Part of a small language model's weights: 9 layers, 5.57M parameters.
Each number is 50 + 10 x the weight over its row's rms, rounded and kept within 0 to 99. Layers, rows and columns count from 0. The size before them is the row's rms in percent of the matrix's.

# o: layer 4 attention output (transposed), 192x192, rms 1.06, rows 51-63, columns 0-191
# v: layer 4 attention value, 192x192, rms 0.123, rows 52-63, columns 0-191
# q: layer 4 attention query, 192x192, rms 0.159, rows 64-69, columns 0-191
# k: layer 4 attention key, 192x192, rms 0.162, rows 64-68, columns 0-191
o51 093:70 52 28 65 56 50 64 48 47 58 50 53 62 61 42 48 44 55 38 48 40 42 38 25 30 60 60 48 47 52 44 48 38 57 44 41 67 62 42 66 57 40 57 75 52 46 59 51 51 52 54 59 38 52 50 52 72 45 33 36 48 34 52 66 52 58 61 47 44 50 50 55 60 47 55 41 54 52 46 50 60 43 60 33 66 48 58 61 45 53 42 42 55 43 49 61 43 43 55 54 51 55 45 49 40 51 25 40 64 52 50 43 49 58 56 43 53 63 29 49 32 34 46 58 74 69 46 58 67 57 66 44 55 41 30 41 63 61 36 29 48 41 53 44 51 42 45 60 56 48 66 49 50 45 43 62 36 70 36 57 69 59 29 51 55 50 42 50 51 53 40 39 45 50 52 51 53 58 49 42 57 48 56 42 41 41 49 55 40 63 46 30
v52 093:60 68 50 52 51 45 41 67 58 48 60 48 62 64 49 43 47 46 56 56 39 49 57 40 61 54 51 67 34 42 59 55 66 46 41 45 45 61 60 54 33 56 45 55 48 54 44 62 60 42 45 39 57 59 46 63 55 43 39 44 45 70 58 62 21 38 51 46 49 41 47 62 54 48 52 46 51 52 38 56 41 53 37 45 69 45 33 55 38 46 35 43 35 55 67 63 45 45 52 60 47 58 59 63 65 27 44 50 51 52 54 63 63 57 53 46 34 51 46 56 44 58 61 54 57 41 41 47 53 80 38 59 35 45 54 44 45 58 49 28 49 41 58 61 57 57 53 51 45 63 38 59 38 41 42 49 43 40 39 44 39 64 48 36 59 34 61 48 48 57 55 41 26 34 68 77 51 50 53 47 38 36 37 54 44 56 66 44 45 65 64 44
o52 098:40 44 51 58 53 47 48 57 31 56 51 41 56 52 34 49 31 58 55 60 42 53 41 52 38 53 58 73 41 31 44 62 54 52 50 46 65 69 67 56 52 63 49 60 50 45 43 64 58 42 32 49 37 54 36 54 30 49 49 48 41 53 45 41 44 55 40 57 53 42 44 60 43 60 48 45 39 45 47 70 46 41 62 50 56 46 48 45 46 52 63 51 50 38 50 55 62 41 39 72 29 36 41 67 54 30 43 51 35 51 67 44 41 73 44 42 73 62 52 52 67 59 59 48 55 50 59 45 54 28 60 56 54 51 62 60 49 43 60 43 55 61 55 51 57 52 53 52 65 49 53 64 39 42 61 60 48 25 47 64 74 36 49 49 59 29 34 44 47 42 33 41 57 53 55 43 39 51 47 40 56 50 51 38 50 54 42 73 62 37 47 52
v53 079:39 48 70 58 49 66 59 51 54 35 46 48 61 57 47 50 49 45 61 34 55 59 37 59 46 62 39 61 35 54 56 46 39 37 52 61 50 45 22 31 24 56 48 56 46 53 38 37 38 41 55 50 44 50 45 51 23 38 38 62 58 66 53 51 60 45 47 60 46 58 62 48 26 43 59 46 46 39 32 48 53 59 37 65 60 54 53 42 49 32 48 48 52 47 47 49 61 44 39 51 60 54 58 49 60 39 47 38 63 27 60 30 58 59 45 51 44 81 55 73 51 42 57 78 64 53 61 39 53 53 47 49 50 34 58 57 48 51 55 40 46 59 48 58 45 42 69 47 44 58 47 47 47 55 50 33 40 64 51 57 24 48 56 43 63 42 53 53 51 63 59 52 56 47 53 49 39 45 45 59 60 53 50 52 54 37 37 59 60 50 61 51
o53 083:44 61 44 56 54 59 60 46 63 36 54 52 52 33 68 67 53 52 47 63 44 63 69 51 64 35 68 54 50 42 45 65 51 42 54 51 55 49 25 51 54 61 44 53 33 49 40 57 45 51 40 43 46 48 53 36 43 60 64 65 36 39 48 47 47 45 41 36 57 56 45 43 55 51 50 69 53 43 70 47 54 50 66 62 52 57 36 49 51 58 32 44 42 58 58 47 60 53 55 54 57 48 66 50 39 55 45 55 38 47 49 48 46 63 54 53 41 25 58 39 29 36 46 31 46 61 46 47 57 43 41 58 65 58 44 46 27 41 52 53 46 54 57 56 64 47 40 70 55 48 42 63 63 60 50 68 54 50 43 46 64 41 48 67 71 28 38 40 44 44 45 57 32 54 35 49 55 66 34 35 42 43 50 47 34 58 57 65 39 55 55 38
v54 084:56 66 49 44 35 57 62 58 62 43 27 38 47 42 46 61 60 43 47 50 38 32 54 49 57 45 59 50 41 38 61 63 38 58 44 58 59 57 47 32 68 49 46 47 56 55 59 51 62 51 50 49 55 55 56 56 54 54 52 45 65 49 38 59 36 46 52 39 38 45 52 63 55 71 60 38 53 44 52 49 29 32 56 41 57 53 37 41 68 38 53 58 32 58 60 51 62 38 53 61 62 48 51 48 58 45 42 49 46 41 53 65 51 53 67 36 30 73 52 56 54 48 34 52 42 32 53 39 58 50 48 53 52 52 41 56 54 52 47 52 54 56 50 50 51 42 59 34 30 58 66 56 35 44 45 51 35 49 31 27 55 45 60 55 45 62 51 44 36 58 55 53 36 59 41 25 46 39 49 67 44 49 69 55 23 51 61 52 75 52 56 58
o54 092:44 46 40 47 46 50 55 32 52 53 53 45 41 31 38 43 46 42 39 61 49 67 62 53 54 41 46 61 60 47 57 49 51 40 40 45 50 46 37 41 67 49 56 51 58 36 42 64 41 43 49 52 36 52 51 42 52 48 66 51 60 46 69 40 40 37 39 59 59 43 63 48 55 58 63 44 49 53 50 61 58 48 31 46 51 46 63 61 63 25 62 57 57 45 54 56 44 51 34 56 37 44 50 41 36 62 31 42 60 43 47 50 61 43 80 58 54 52 40 52 58 48 58 58 58 36 39 44 49 51 50 33 58 55 43 64 56 36 63 30 35 32 69 50 30 49 43 41 58 48 61 52 51 53 56 46 48 60 47 54 45 62 45 61 73 43 55 45 54 44 74 71 68 63 53 58 54 66 37 53 54 47 49 46 63 37 54 44 29 67 55 36
v55 090:49 62 24 36 42 50 51 62 44 64 66 54 60 50 45 64 38 53 66 45 53 64 62 52 58 59 48 53 63 48 40 50 44 53 38 47 56 42 54 40 50 54 49 61 57 49 55 64 58 54 57 41 55 58 28 43 35 56 57 62 48 35 52 41 39 44 33 49 58 47 58 56 53 44 38 35 45 50 62 48 44 42 43 43 42 35 57 63 61 57 55 44 53 67 54 55 50 72 55 72 53 65 52 44 38 37 56 45 44 45 38 53 47 46 51 44 65 53 51 60 59 60 58 23 42 54 35 53 59 52 53 39 50 55 43 64 66 55 43 46 62 65 51 64 51 38 65 34 35 47 53 39 72 55 56 52 74 38 61 48 60 59 58 31 43 44 28 41 57 46 44 51 32 52 47 29 39 41 45 29 35 62 54 59 49 54 46 60 47 56 33 46
o55 098:59 47 62 45 40 54 45 65 47 52 49 32 54 43 50 48 48 53 47 56 26 50 47 53 42 35 46 50 42 42 64 61 57 63 60 55 56 50 49 72 41 59 59 36 40 67 57 66 34 38 43 37 47 39 46 49 56 47 27 51 64 53 45 63 81 41 58 50 44 28 31 42 45 67 57 55 58 53 40 47 44 36 65 58 57 65 47 52 38 27 39 43 49 44 51 55 40 43 59 40 48 50 44 56 53 54 47 45 55 63 41 46 34 37 49 49 48 68 51 40 63 47 51 58 50 58 56 55 52 48 42 63 70 48 53 48 60 49 67 35 37 41 48 59 43 41 43 44 47 52 43 42 67 48 61 63 60 59 40 40 59 50 40 62 67 64 72 39 49 41 43 69 62 35 54 59 59 45 56 64 59 60 42 45 54 45 48 37 38 31 40 55
v56 091:56 62 60 57 52 39 59 31 44 59 40 46 42 49 42 50 55 68 43 48 58 58 38 51 59 54 43 60 33 45 39 38 48 49 43 56 45 43 54 49 35 65 58 36 50 53 43 35 24 31 48 50 57 53 62 38 61 45 54 61 53 52 42 62 64 61 59 35 47 53 43 60 50 50 37 65 63 41 59 38 36 48 55 70 34 47 32 58 59 44 69 46 56 66 69 40 58 70 57 39 42 57 43 65 57 45 49 42 66 52 51 57 36 50 32 55 49 50 79 46 53 57 40 39 30 56 37 37 55 57 48 47 56 62 50 59 61 58 54 57 58 54 58 48 44 52 41 59 50 38 57 47 44 48 35 49 46 55 66 42 53 53 38 52 46 58 57 53 52 54 49 44 50 78 53 36 36 38 24 50 57 49 62 57 47 47 45 27 39 58 43 42
o56 094:56 45 45 56 31 42 50 35 40 53 61 58 53 55 47 42 73 41 55 45 64 52 61 39 62 47 34 59 59 63 56 58 51 54 50 47 46 48 39 72 66 40 45 44 48 49 28 44 68 66 50 60 47 28 59 65 55 38 52 44 69 33 60 38 49 35 60 54 23 62 50 46 56 26 40 53 42 44 46 55 45 53 45 45 56 58 55 35 50 52 52 36 79 76 52 43 49 54 46 46 53 31 49 56 45 52 54 49 40 52 42 60 59 54 61 55 45 57 46 55 50 40 64 74 50 36 61 46 54 52 60 53 55 65 38 40 39 50 50 58 47 49 38 63 33 32 57 44 59 32 46 37 55 55 45 46 60 25 51 69 60 51 48 46 54 54 46 37 46 40 47 51 39 63 51 55 54 48 60 59 50 61 46 36 51 51 55 65 51 49 38 43
v57 079:58 47 41 58 56 50 47 58 33 60 39 54 67 52 44 37 62 61 35 63 53 64 42 59 59 45 40 60 40 53 48 52 43 51 64 29 58 47 36 41 43 31 48 42 53 45 61 49 54 62 22 54 47 48 54 43 70 64 62 46 68 45 61 42 52 49 54 65 40 48 36 55 42 36 86 40 49 63 44 39 59 44 35 46 55 46 61 38 44 63 51 53 68 46 49 55 44 56 54 52 44 30 50 44 38 58 64 75 33 41 32 54 68 40 57 51 51 52 35 58 45 42 39 51 46 49 36 48 68 57 52 55 58 67 48 47 53 47 44 44 45 54 41 56 52 44 51 52 58 59 45 46 69 49 62 29 45 52 50 55 51 50 56 54 35 57 47 68 28 52 45 42 52 51 50 41 44 57 51 41 51 51 37 39 66 52 58 37 70 53 54 64
o57 084:42 52 34 43 40 48 64 49 61 51 49 44 32 55 40 59 62 66 66 56 50 46 54 64 41 64 56 56 54 60 28 46 49 49 39 67 64 51 46 49 32 50 42 54 45 61 43 53 54 61 71 64 63 48 50 44 69 69 46 36 48 50 60 64 39 47 35 42 69 48 53 45 53 60 33 53 40 38 54 63 36 56 44 51 48 52 49 50 50 37 45 45 25 57 56 69 55 58 41 51 55 59 55 42 48 59 40 57 60 53 50 54 37 41 58 52 54 51 75 43 47 43 60 33 62 60 52 55 52 48 72 51 37 43 39 55 37 49 29 50 67 35 56 25 62 47 39 57 55 35 44 54 43 31 55 71 45 36 38 33 34 49 44 55 45 42 52 43 60 54 56 54 56 51 56 68 45 58 48 51 26 58 48 54 43 47 51 45 45 36 56 50
v58 091:58 58 55 48 23 53 46 49 53 33 48 40 58 60 43 56 41 48 41 49 55 49 41 38 56 49 21 37 49 46 54 50 52 53 53 60 41 65 60 50 61 58 44 62 56 56 62 47 47 50 61 28 48 55 53 36 49 72 49 51 53 66 52 59 36 51 36 32 43 20 64 69 56 43 48 35 36 44 57 41 50 46 46 30 51 61 36 39 50 39 42 47 63 46 50 49 49 49 51 52 50 56 36 58 35 46 54 62 54 48 69 53 60 40 57 68 43 54 55 60 54 69 37 58 44 48 70 28 49 45 53 60 57 59 41 56 63 48 50 46 64 53 74 54 41 47 60 38 52 44 52 36 51 42 51 35 62 45 39 54 63 48 57 52 59 38 57 58 42 47 54 49 45 39 31 36 60 40 54 77 47 57 55 61 49 41 56 60 55 64 61 58
o58 097:41 39 55 44 62 43 47 38 46 46 35 37 52 52 40 64 31 36 52 57 61 68 53 63 65 42 63 67 63 51 74 68 60 41 34 53 44 55 34 55 53 54 48 51 46 39 64 46 40 46 40 48 42 44 74 55 39 48 46 64 36 48 57 69 57 55 43 58 33 56 49 55 45 55 20 38 54 54 50 35 51 43 50 44 65 48 33 38 47 37 52 57 55 49 42 58 54 59 52 56 54 39 41 50 54 58 32 37 56 33 54 41 54 62 63 67 52 53 64 58 38 50 42 53 53 58 56 54 56 38 58 46 51 37 45 40 70 41 65 59 43 39 36 53 58 39 34 46 42 50 50 57 61 32 52 63 50 42 67 60 48 57 56 46 59 85 55 55 31 47 41 54 48 35 58 44 50 56 59 50 47 45 49 55 54 51 51 51 48 56 32 46
v59 093:26 43 53 39 55 66 36 56 41 50 61 55 63 49 46 46 52 55 63 47 44 64 41 34 61 57 46 51 46 54 54 56 50 55 66 42 48 38 53 52 63 20 68 26 60 44 54 61 46 58 63 37 46 60 55 46 54 61 69 46 69 44 58 52 69 55 59 31 57 67 56 56 50 37 38 53 54 51 49 49 50 46 53 48 54 56 65 25 50 50 35 42 65 50 56 47 42 61 32 28 43 45 59 74 32 49 53 46 49 40 49 31 61 42 44 47 57 57 62 53 44 61 56 57 53 43 37 43 50 37 39 48 56 42 50 62 52 42 38 59 49 43 69 25 52 36 59 61 45 50 54 55 53 58 47 51 52 41 40 58 39 43 47 41 49 43 52 29 50 20 49 50 58 45 44 42 62 52 64 59 56 47 46 53 58 41 52 69 44 57 52 57
o59 089:47 58 55 53 61 48 55 36 70 43 48 40 46 44 44 43 35 37 38 58 52 47 49 60 51 42 50 43 47 47 49 60 42 63 42 68 29 48 42 45 27 66 52 43 57 48 54 44 67 44 36 40 69 55 53 53 46 49 55 74 44 50 42 54 48 39 58 60 43 51 53 41 56 47 52 58 46 23 45 37 49 60 57 40 29 46 51 48 48 36 50 54 38 38 35 56 61 41 54 51 78 59 43 55 58 43 60 68 32 39 63 47 44 53 48 79 67 65 57 57 54 53 47 52 44 58 57 59 59 42 47 42 49 40 46 56 27 60 52 44 62 54 46 52 51 60 38 53 58 50 40 49 50 30 59 47 59 64 42 54 54 55 58 48 49 50 54 48 45 83 51 40 51 50 30 44 41 30 65 65 53 66 51 33 55 55 44 40 63 59 41 50
v60 095:43 49 33 57 46 58 55 45 48 54 56 46 37 66 59 70 64 50 58 67 62 55 46 58 50 49 51 61 44 49 42 51 68 55 50 34 31 53 57 66 44 42 42 39 54 65 31 60 44 42 33 31 48 51 66 41 48 66 40 47 42 46 59 58 62 49 54 52 50 49 56 51 55 08 51 42 39 33 58 68 45 63 37 37 47 52 64 43 48 56 69 50 50 48 47 55 54 50 51 68 52 48 61 45 33 57 52 38 37 56 61 61 54 62 62 58 56 53 43 46 47 49 58 45 48 45 60 46 43 34 32 21 66 44 66 47 39 53 47 58 33 48 42 52 22 50 58 42 49 54 40 60 39 41 42 46 40 60 45 55 56 40 55 46 56 36 48 37 62 59 50 42 64 49 57 56 26 54 53 61 60 44 46 44 54 40 45 50 53 57 55 53
o60 096:46 51 50 37 50 46 52 44 52 48 54 38 40 30 45 35 48 39 57 42 36 30 61 49 37 62 75 69 51 59 55 60 55 63 60 61 51 64 50 28 42 42 52 47 43 33 64 36 61 56 48 65 37 44 53 64 52 43 47 68 55 60 49 58 54 58 51 38 38 63 40 53 51 54 56 62 48 44 55 48 44 59 62 66 39 65 55 40 40 54 52 49 43 57 46 53 55 28 45 29 45 54 48 54 57 50 50 53 48 34 54 59 45 44 49 51 64 46 45 40 39 53 63 55 59 42 42 46 39 57 57 45 45 50 46 54 47 59 51 41 50 63 69 42 82 69 58 53 49 62 45 47 47 39 32 61 63 51 41 51 67 43 42 26 58 51 44 33 57 45 54 34 45 58 45 40 51 49 59 39 49 45 42 30 61 54 60 58 44 74 63 32
v61 078:41 47 45 66 45 33 44 58 59 42 57 46 54 55 46 29 61 33 47 54 57 32 56 46 65 44 35 56 53 58 32 47 48 47 31 46 49 56 52 48 39 63 60 40 38 47 59 53 50 47 42 52 43 51 55 66 56 34 43 63 45 46 33 53 55 51 59 30 42 40 47 75 33 67 62 53 66 40 36 49 49 60 47 55 51 46 44 67 49 43 41 39 62 52 77 40 53 66 34 60 48 51 62 36 46 44 37 58 46 60 58 41 72 59 56 46 72 54 31 44 46 65 54 61 54 42 45 55 63 49 59 51 56 33 52 58 55 41 39 51 34 65 49 52 48 44 34 43 48 48 51 40 45 61 29 44 64 47 60 56 55 53 54 60 54 46 70 50 59 57 40 58 45 43 39 38 62 46 47 51 65 43 42 23 41 56 60 48 48 32 48 45
o61 093:48 46 78 54 58 69 61 45 44 58 41 57 52 60 44 50 60 70 51 69 42 52 34 56 34 57 72 47 53 67 42 56 75 41 33 43 44 44 66 47 42 41 38 46 45 58 30 59 54 54 50 43 53 49 43 53 54 41 57 51 35 59 49 48 63 39 47 39 55 56 52 51 30 53 48 51 39 45 50 42 38 52 56 49 55 49 40 37 45 48 44 61 59 62 53 56 47 53 64 63 47 34 33 49 62 48 49 40 38 40 58 44 45 57 45 44 61 64 54 32 45 32 53 53 44 38 53 52 55 43 44 51 46 50 45 61 42 76 50 39 38 53 32 60 34 63 60 55 40 58 56 46 54 59 69 59 33 85 48 65 39 47 57 34 46 40 57 39 37 49 53 55 48 50 43 70 55 50 57 45 45 64 54 56 50 45 46 61 34 40 35 53
v62 093:48 45 49 53 56 42 45 61 55 69 58 50 51 67 54 54 50 54 53 33 41 50 48 46 42 55 66 57 58 57 48 39 42 45 54 44 65 58 51 35 58 36 59 61 50 54 50 50 46 38 52 46 34 59 69 47 57 51 46 58 71 49 31 31 41 51 60 50 31 44 68 40 45 61 39 64 60 52 58 39 47 40 67 50 56 40 50 63 36 46 40 63 62 48 42 49 43 73 60 40 48 52 71 40 20 42 39 60 35 51 47 61 47 62 44 48 57 67 42 55 39 53 54 48 63 32 58 48 55 62 41 49 43 47 40 68 60 51 37 60 59 51 43 63 39 54 54 53 35 44 34 67 58 51 48 61 36 42 52 56 39 43 39 48 50 40 41 69 32 52 57 35 44 54 57 54 32 41 49 55 28 61 66 41 68 40 40 50 44 44 45 48
o62 095:53 41 46 59 50 59 53 48 49 46 61 32 47 48 35 41 44 46 46 61 51 60 39 66 51 49 45 45 55 63 48 35 64 56 63 41 52 41 41 61 65 48 56 47 48 50 57 73 50 47 52 39 55 59 30 51 62 40 48 70 52 25 58 63 42 46 46 52 61 38 54 42 50 55 60 43 58 53 48 53 49 47 62 66 56 57 56 58 50 75 62 45 52 45 46 45 38 40 53 40 81 66 51 51 54 49 60 57 59 61 59 23 48 31 52 48 42 42 56 52 30 37 47 56 55 42 44 58 61 53 40 58 47 64 52 54 48 41 52 42 58 37 36 62 43 56 45 47 53 61 58 60 44 47 35 30 42 24 32 49 75 49 64 40 33 58 40 67 56 27 47 56 51 51 41 46 58 56 36 69 58 46 52 55 48 41 45 32 47 44 47 47
v63 090:67 17 58 31 48 55 36 32 51 65 58 53 53 40 50 49 44 41 28 38 57 56 67 40 47 40 58 55 46 56 49 61 63 52 46 45 43 46 56 53 27 62 49 59 50 56 50 55 61 68 43 45 47 50 48 35 40 36 28 62 61 48 51 56 59 53 53 61 42 51 30 37 53 58 52 42 48 55 57 36 50 55 56 65 46 56 60 47 66 64 45 48 42 55 52 64 52 36 50 54 67 72 57 47 51 59 62 52 57 50 57 49 53 45 52 48 61 51 51 37 50 61 44 52 31 42 59 26 54 49 49 38 82 51 45 34 52 60 52 57 37 51 40 41 54 65 57 30 56 52 45 34 66 35 50 50 48 37 54 52 43 67 52 44 39 58 38 46 54 49 57 56 59 47 64 44 66 64 58 47 51 55 33 38 51 70 54 48 63 45 52 44
o63 090:52 56 38 51 48 65 55 58 65 74 43 49 53 37 45 50 35 50 76 58 53 42 50 41 63 53 61 44 41 41 54 63 59 54 46 36 51 57 69 41 55 43 51 61 40 45 38 62 48 46 50 47 44 39 60 61 66 65 47 63 39 55 44 44 54 57 46 47 44 57 62 69 44 44 66 40 48 57 58 47 43 68 26 44 50 60 48 53 45 66 37 33 46 41 65 52 43 49 46 38 44 55 54 58 65 38 42 22 46 48 43 44 47 52 36 56 48 43 30 32 56 52 66 38 48 45 58 62 45 54 39 59 39 45 55 38 51 39 51 69 45 45 55 66 47 27 49 54 47 46 23 61 43 44 73 50 60 45 41 54 68 46 39 51 58 62 51 64 47 50 54 38 54 45 47 55 42 51 59 54 24 57 41 58 51 52 41 61 45 65 47 56
q64 068:45 35 51 75 43 46 57 50 56 65 57 63 43 61 60 54 36 39 58 57 45 45 50 41 51 43 54 62 25 60 65 68 54 56 45 30 44 61 42 38 50 56 46 43 40 57 42 48 41 61 49 67 54 55 47 50 42 55 45 57 42 49 41 68 56 44 56 38 45 54 54 55 40 40 33 38 53 57 44 34 40 55 47 42 56 59 58 61 35 42 45 55 50 64 73 59 50 45 38 35 32 33 48 45 62 58 58 44 34 43 47 57 49 62 47 62 56 31 38 49 54 46 34 45 53 65 59 60 43 57 42 54 44 64 45 41 68 60 38 43 48 61 45 51 58 26 58 62 58 43 54 46 52 50 39 46 56 26 48 64 46 65 54 56 60 51 52 50 45 36 59 44 36 40 48 52 48 72 52 42 63 54 65 45 42 15 59 59 45 58 42 51
k64 058:50 59 37 47 59 64 53 60 41 26 48 48 37 59 28 54 64 44 49 48 21 53 46 38 52 48 52 39 80 46 45 48 55 49 68 44 50 38 55 53 46 61 48 47 58 38 42 41 51 19 44 40 49 42 76 58 35 41 59 35 58 61 47 39 55 47 53 43 43 48 57 37 44 64 65 56 50 38 67 41 59 59 67 56 47 49 55 51 42 58 28 47 45 48 56 51 57 47 59 51 63 62 59 51 39 60 77 39 60 44 53 56 45 49 63 34 49 56 47 40 46 50 53 64 46 29 49 39 53 50 49 34 52 44 47 49 68 46 53 59 50 46 37 53 47 57 57 44 40 63 54 45 36 45 63 58 37 68 54 42 55 40 36 55 48 54 56 41 53 45 58 56 57 52 49 33 37 43 56 45 40 62 49 72 49 74 54 52 57 55 57 52
q65 066:47 44 53 57 56 46 64 43 53 73 47 71 62 38 38 54 60 35 42 52 49 65 49 48 53 61 61 50 64 44 55 58 52 53 45 54 61 54 45 28 41 51 43 64 64 57 54 28 37 54 63 52 62 46 58 43 57 66 52 33 42 48 42 48 60 47 38 45 29 16 29 58 45 49 37 55 53 46 54 49 49 58 48 56 52 33 56 37 68 61 61 59 42 47 42 56 49 57 52 53 63 44 49 48 40 45 56 68 52 51 48 45 31 40 49 67 36 48 28 54 65 54 58 59 45 46 44 51 55 55 60 58 45 44 44 23 35 58 57 43 53 50 52 55 48 53 37 59 49 46 34 45 70 28 53 63 57 45 57 66 42 57 42 46 39 34 40 55 55 53 48 58 54 52 60 42 52 76 64 40 42 43 54 39 52 45 47 38 38 42 38 52
k65 071:49 43 54 54 56 49 35 42 45 51 50 49 50 61 44 54 42 54 48 61 50 47 59 51 54 49 35 48 44 47 49 57 70 39 20 35 49 65 41 45 57 51 41 58 34 73 49 61 41 47 52 52 48 56 28 43 45 31 38 58 50 50 56 61 49 45 42 60 56 56 71 48 68 56 37 52 61 67 38 43 37 48 40 56 36 43 40 67 61 49 44 45 45 40 70 64 58 44 54 39 52 48 70 66 62 53 64 57 50 57 49 64 52 61 46 46 78 45 32 54 55 46 57 48 55 38 52 54 47 40 38 50 70 57 64 43 32 52 28 55 71 58 47 39 48 48 48 50 41 38 33 55 48 56 56 55 35 14 44 54 59 56 54 44 35 43 54 50 60 57 50 38 47 62 52 55 48 57 57 44 57 49 50 51 49 70 47 32 64 52 46 59
q66 066:44 46 35 50 58 52 58 41 65 52 53 61 55 48 44 46 61 58 46 61 24 53 41 45 49 43 59 45 64 45 44 55 54 49 49 55 56 50 55 35 54 69 53 51 58 60 46 51 50 60 62 66 49 43 64 44 41 68 56 39 49 50 50 38 34 55 50 35 68 35 47 54 52 46 59 25 71 51 55 58 69 67 51 46 34 52 39 59 41 42 44 40 57 54 45 37 58 61 45 41 66 68 50 48 29 31 55 38 67 48 45 60 58 54 39 59 58 40 40 42 50 50 60 56 42 60 43 49 61 41 61 44 40 43 23 33 50 66 48 53 50 50 48 43 49 46 49 49 47 61 57 50 29 40 62 79 53 43 60 51 44 43 38 54 37 52 35 55 47 59 49 61 51 60 48 38 59 52 61 35 55 41 53 37 48 58 68 71 47 51 31 67
k66 085:66 38 54 37 47 44 44 61 48 51 53 49 61 39 64 46 50 43 62 52 56 56 55 43 49 57 55 47 61 57 57 47 31 44 56 62 50 38 47 74 37 30 43 54 65 32 58 30 32 37 46 35 40 48 53 45 54 48 53 49 47 42 37 55 54 57 51 54 27 38 29 52 51 56 36 54 42 48 57 61 51 42 52 60 63 46 49 43 63 67 51 56 45 64 27 44 47 59 53 65 54 57 46 41 59 29 36 47 42 48 47 26 52 46 43 53 39 63 54 44 45 63 51 42 37 74 48 54 45 65 53 58 45 71 39 62 40 49 48 46 37 46 53 65 64 56 44 47 55 50 72 42 43 43 47 62 60 77 51 30 54 63 53 43 61 50 53 50 72 56 43 50 50 55 37 51 48 45 61 62 49 49 45 38 55 52 45 39 53 54 71 31
q67 082:57 53 41 48 52 56 69 51 63 48 46 65 52 54 43 47 65 68 48 42 30 52 43 46 36 54 59 53 60 39 49 41 38 40 64 74 48 35 62 45 50 50 51 51 53 46 44 53 36 36 55 52 48 36 65 66 53 49 60 29 54 50 59 40 52 54 40 53 59 45 41 68 47 46 70 41 69 41 44 62 67 58 45 48 51 55 45 35 41 41 52 29 51 40 45 55 50 56 47 53 67 66 52 40 25 36 48 40 71 54 48 54 51 40 30 48 60 54 43 58 49 53 43 70 35 55 38 57 56 60 55 46 38 48 39 53 55 50 54 64 60 56 43 35 42 55 42 45 33 69 48 58 35 37 69 64 49 47 52 41 48 46 42 56 37 51 48 50 62 51 40 54 65 55 34 51 47 39 53 43 24 40 48 58 36 69 57 63 59 56 39 48
k67 079:52 38 53 49 52 54 44 44 37 60 58 49 46 61 58 64 32 57 47 38 60 49 58 53 38 45 45 61 38 52 43 51 51 58 47 57 62 61 48 59 51 54 40 52 45 59 58 62 50 65 56 50 41 42 66 43 45 49 54 55 65 35 51 69 57 37 32 78 42 58 39 49 66 45 36 66 48 52 49 62 57 60 50 45 38 49 42 59 63 54 64 43 40 48 43 68 36 52 43 51 34 41 51 50 51 35 47 42 58 52 45 44 50 40 23 60 46 51 39 49 41 49 78 53 41 51 50 61 39 52 33 57 65 52 45 54 34 54 44 50 50 49 43 41 41 57 23 40 48 46 32 63 51 56 52 51 52 69 55 32 42 38 44 65 46 57 43 62 58 54 18 60 69 53 33 48 54 43 56 59 44 49 48 49 34 40 61 56 67 46 69 41
q68 074:40 42 61 60 53 59 42 40 61 52 43 41 50 53 55 40 41 47 40 66 65 57 43 47 55 46 53 32 36 54 51 61 56 51 35 38 37 67 59 41 60 54 60 47 40 53 41 47 70 62 53 59 64 52 36 36 54 60 37 64 37 49 43 52 33 36 52 61 69 41 58 61 57 58 55 40 52 58 36 59 40 43 55 54 50 56 45 57 67 40 39 61 59 43 58 49 65 50 54 51 62 43 37 54 68 48 53 49 34 48 56 49 47 67 57 56 67 59 56 51 70 48 51 53 43 23 69 49 38 45 51 45 40 54 76 35 43 50 39 39 64 37 39 42 45 39 65 45 40 40 57 49 43 57 42 40 53 41 60 68 58 52 60 44 57 64 50 48 33 65 54 54 47 43 72 55 54 56 58 38 62 44 48 32 51 30 54 48 47 51 26 47
k68 062:41 57 34 46 41 60 51 58 38 48 55 55 36 41 54 64 57 51 59 27 69 61 56 61 50 50 56 67 42 42 54 44 68 65 47 46 67 43 54 41 34 60 40 56 47 44 47 56 48 54 56 42 41 53 68 62 48 57 58 77 71 43 43 43 51 51 40 57 34 35 36 28 46 53 39 58 44 58 74 53 41 54 54 58 41 30 41 48 22 56 47 43 50 59 49 60 44 49 52 48 30 43 45 35 38 48 47 47 61 45 49 51 55 38 53 64 44 49 59 46 33 46 68 44 48 52 46 50 48 62 41 48 43 52 33 42 35 57 75 53 34 45 49 47 49 70 51 51 51 52 26 62 49 44 48 52 51 38 48 28 52 58 30 50 46 58 52 54 68 49 48 60 61 50 48 47 65 58 54 64 40 48 55 59 38 43 50 68 48 43 56 56
q69 042:48 64 37 55 48 49 54 60 52 50 63 60 52 45 64 54 52 48 51 53 47 53 49 42 48 53 41 69 63 27 40 50 34 54 70 65 63 46 51 59 50 51 63 51 59 34 51 57 40 49 55 37 48 60 70 54 50 53 71 37 33 42 52 39 67 42 47 45 33 50 45 40 41 53 61 66 38 28 60 52 48 56 60 47 59 58 60 51 61 58 67 37 35 46 53 46 49 51 35 56 49 45 47 37 45 47 50 32 34 52 52 32 30 37 27 45 45 55 64 61 47 48 41 40 55 56 46 56 54 72 38 58 62 46 38 58 55 48 55 50 59 63 63 70 55 38 40 62 45 56 45 49 47 37 52 55 41 71 43 41 37 53 32 57 60 65 62 50 54 54 43 58 50 37 38 60 31 57 54 61 35 44 46 56 53 49 40 28 63 52 60 39